{"num_hidden_layers": 14, "hidden_size": 64, "num_attention_heads": 3, "num_key_value_heads": 3, "head_dim": 32, "intermediate_size": 256, "vocab_size": 8192, "hidden_act": "squared_relu", "norm": "rmsnorm", "norm_place": "pre", "norm_eps": 1e-06, "positions": "rope", "rope_theta": 1020.0, "rope_fraction": 0.5, "qk_norm": true, "attn_scale": 0.305, "bias": "none", "tie_word_embeddings": "early", "parallel_block": true, "extras": ["some layers without attention", "local attention windows", "capped logits"], "init": "normal", "init_std_qkv": 0.0861, "init_std_o": 0.0163, "init_std_up": 0.0861, "init_std_down": 0.0163, "optimizer": "muon_variant", "learning_rate": 0.00806, "lr_mult_o": 1.03, "lr_head": 0.0103, "warmup_steps": 0, "schedule": "wsd", "decay_fraction": 0.866, "decay_shape": "linear", "final_lr_fraction": 0.05, "batch_tokens": [8192, 16384, 24576], "max_seq_len": 2048, "doc_mask": true, "train_tokens": 99580000, "max_steps": 6237, "dataset": "wikipedia_en"}
Each number is 500 + 50 x the weight over its row's rms, rounded and kept within 0 to 999. Layers, rows and columns count from 0. Numbers have three digits each. The size before them is the row's rms in percent of the matrix's.

# layer 10 MLP down (transposed), 256x64, rms 0.144, rows 229-255, columns 0-63
108:479461458490531450502375507566514422507567530385474573483481503518524468538570507515519495433487487500490453487476443551505514489413612535585539618524610458520559447512550461434535508451503471
101:581582539439500524478458598448487516567492549480475456550518521560516481436533432595523458521408544587443410592461565489500504528473492555571495540526501568415483435497466543473562549551457473
096:564517452556443476423387484430479424533419484519506452457512573511527508556499459340481502448433491467534468456505569517531568486414463541465468445429509530485548443459511476522410492496542556
101:608475547471455492431571509512410484430533576510493466418556474489489486495518574524587445552486589501420491476621480473456433494556554596533490510446531506541438471597475532441517478496476521
100:514467452511508518432500556471504487563449476500531449531506546430546596511539414505424447464529585515478406430526463556413470595434551495509553364487419457518489522574496559527480508529523559
096:512517592568488444424547539425536471540555480455470543511482529493422429542592507456496525512577501468534512412421468516506547422568583410486522451577530530533581456415496537467566459457515536
091:508498578491460463499516490545510595596501445493525562454531553479520541575615424500465598409423531417491575470515503506475504480577525489545541499602464513498455440489427494500432458512442426
095:531508503476439436548403566460454542458630545523493453517511553436493468531518496487495543461469474495495558541503555547506405586502561536476464512562462453505484635543533396528537461402527558
100:471528538452473476497518537571541540454461434534483488595446396475515558450390592511444455541503433620511596454513465466451508488455453442498471506396527516510477501585496449447504523552520436
090:494509456535494548459596506465629628479538514531623504462447543540513484534461398526433523459475510518402533503501497449549520502552523492555494481532527581499571454472513460541405585469469529
093:473517450447514445433480497511414506505479436489556555530505491492420455466524535546610568483537488490495496497464518441507528525614371585466407384515531480567526486432448508508530437576474542
098:425370458478481516452460476436509544535534519532477524423526491427470507477463552489522555479498496456541531351436426547394440427410497480422540554466557489582479468490474551471452509501511489
097:516476524472574515538585555554518451514392431512470433513448448516547509451500420485570552500401427594538506405483500488549474479387542493596508487554491543510556547552474579471530509539540511
100:472500510543487484493599594529528414496502543495521442485541526445514368519520542506543580554492507503506486547450467448414483522445592444499408467474475508454507437572529460521442578617478576
100:514452427598538429515540563411489534540595634450480435514447546493429452517481491516444471484529508557486495491446542489507415373433566443535468487573546538526494477442445502457509531504511473
108:472453436509548483525426475508502449489455517458481457543543456523415492507438535534348577496528546546379528541492521530507593507593536598569507577452482418501482493517570503485495545565542502
098:507596461479466547565433527480430528583380489377491519422533481498482411550492416447502500467539498538458530445503493506596482427441478433511569514468507470548493528416515501517448472526436424
103:493436537560570430447553533452499537484503481522539557456439476522521468561509547575492439502441506501564519513485501497490371510486516449415460499497574433410535462608426486541574566385464515
098:441477471409485625496479425436476540523534508528558484508451601484579583381454483530476465463567519518485486500478494578490453658464491550471473570470520456524438543484507512513485509504572476
091:501455521566504560466438497467517481465435465534389570429501539529519601485449444529586619567472493548541544473490495537452553517439464497520422519489531379498433502508577502538548524593536498
106:515461457522548464508447490511472468476564527448493478566456507490495581461584403554464598495581487516372396396478484577509489509592605547492540436539498501533511470520538444451517482534461504
120:516597471499492501482472524511519582476438520541480594538503530568535552530454470615489580512529570454557480444447556534444450565527507543430510608436506498462552498463561495594457509382531500
095:457488464528438596432485509485436472616511478603472428446447418437476552449490472607505552452483519594574527554502536527513541515552485527475527512553551452525470487527504604472501476459461595
095:456421543540482533460523502391495478523519478528460404520380475539427379489503467455541472496493504472414470516472557465514478446450527454352537503512525559568453432554550493524482576504454491
099:574588496461501575431482460492501507546505509436544405439508504604454509567479456599482509529424537517456448441555553609559520514452464516465545494458446454440529436416493561507516453453519429
099:548484509478617530511447551475555494532542481428438430539520538484452522476503559545488622532501550527482478621455438516517457460483439434450523437470389562396551523494548585496474475458506487
096:524486483517490412551516464532515596434621452480529547420496441465456561515483419491440477563502537521492523518512473474526368595447444459479561517483390462543432551528465507531456413491484495
# layer 10 MLP up, 256x64, rms 0.329, rows 230-255, columns 0-63
109:396492528561505530497553500411458443498524449537523567492559431467572586512539461438495471487461491464485512414523442523534500456508604470499480489436400453491520503625558404517448503405468499
104:547580514385482522419553492539438468373524530534516396548508432523518421445476477504522468460596483550544496551527507522498538469442456518531459524401463427514488477498487496479611569548493558
099:516532506556489537513447618550557470516547488462492461585560462549468527479531492494488518466464457466533527552432513377572587537420467415506437458471528435502545541507481449529417607440472422
095:404446476480519485563549475474528503467561505418561540520534545485485403476462547529553558566493471444527524467433478434610557477500388455452483586535485503488594506558464463546456564436453430
100:485501567476455451487485544428515460446501492457550543454536598416470479495520507464487512600548508574556468385533529534530621530552509487492484482551439486586470474379482550409446478435532509
088:504401522554511475492484522529406413463528534567472460491456537465509513493326512527509500493518543500483540428559379476485530529432566540542460470485535524501516604468536521443416457559557546
098:520524573481445593436472496455452598489498507528585425476530610353543490471573463490564561491420476476495470538467510494553437481596537493512483523547407453504446514466480441535548536500521515
090:484478545557523499556522504483534436532554544436508494425504510568511489553537427530609524447509568409506479500410498537542475472559487532494460502636513450515569457453459539494552466437452647
093:465433502500455375492422517525438434556497439426468503507574469498508486514517486515461458538582531550528462514489522468505437526475456437448566480424507431533432475533462600505613444619551476
090:424511522495459571478498578546467513496415555544485513493490525457500526467524533520408356528501446537476475457589483492451519495423534508478512610636571575486464473541530514461562512451587503
101:516517559541442498483534506433490445458456490490453582486554497453479525455478588568453561418496468484512535484533430449433616478504566505553506394517526392578491606570495501498466582510458547
087:483530447585413529401500446474548536437488562445557552474463540489476543514447541495440451507593562459498497612520480502406483496608416481425566540508448479512438452442533463533480476521449460
094:463489443543496559524446470511490589574489515529509479523530469533435609541466533510494378433508472465502620393486538502526479525524422501528461485557514510438469524485474542499647390519505468
100:460428546457469534498510540621449473515544487522554543512520441462541507457552584496540515496452511515520489542520518443475622440597374484538511555388460519541492455581562503569426473482501537
117:527517479555505577505493464534507459489562419521493576649506465512515414559495488512584572460473473593452437500460548449428537560524498475463526465588467542508614451459429484497556503550441496
102:528390529545447572464600532501496464392570541583537483551521489510557514460479496449471501549515515462534384539487504471472624492552504518535448489503542530537510403502503618502491515501456595
099:491424495521463508489485442607485430463536478544474521552512406460468424535473586423470445571535511540461544502509501468492556537527435620531519523504397523588516507557417511463544433575483427
095:497495475547578473511521426514570519543566494429485535473534511543419484542532507514521567408514474434397518447506421460437408361513426456547570462492545456544553441492503543498473494452422467
086:505471527388471481546532499486483513516514598465418541468435532489484592499410481577542548531422471527493482583499489539516504503508494383567574534569521486522434619449530506588487501549580501
089:511556534532449537516544502526503484549371471519508478502537472523499451473359615426477381557475473512577551565466485445453524546403414422479495496453504481531511536533566492478481506554549472
108:493540470565597455487463503554551437501468499511538558543480509580465532486448428473455510584525589404435559418500475439521479412529489524467514522468491413463526381403587474508497452452485493
093:539532386517467521495562447515511465546567474579529488455503480477508487424550480535546487441464504549502523571451544445547503461453530442567524484550517385552505600601522555467549538395542592
099:556446512485470460494429481456537471459500537497513536552472564460394501478553470542531557557383477468510534469408532490493489492517479648416521484528489513583516371581519468439538516536481575
105:494440553484535538448331579502495555507498454429525431472580531566419506534529506534509469482527489491570489435554507481518484476450501505552505534496376444488514572504461525430506417545468608
094:448431515498474458541532480431504532473470482536597514350428463491535502511454486540514476520522526475506523400485542436439516484509534595614434591530551518554382515521439481532461509562522541
096:493531541500389469452564478497480344553449563531496480558427409531545521493468566459514455515579483479458492557460500441505535360531429539445521528580549545486459481469501457485514539478462452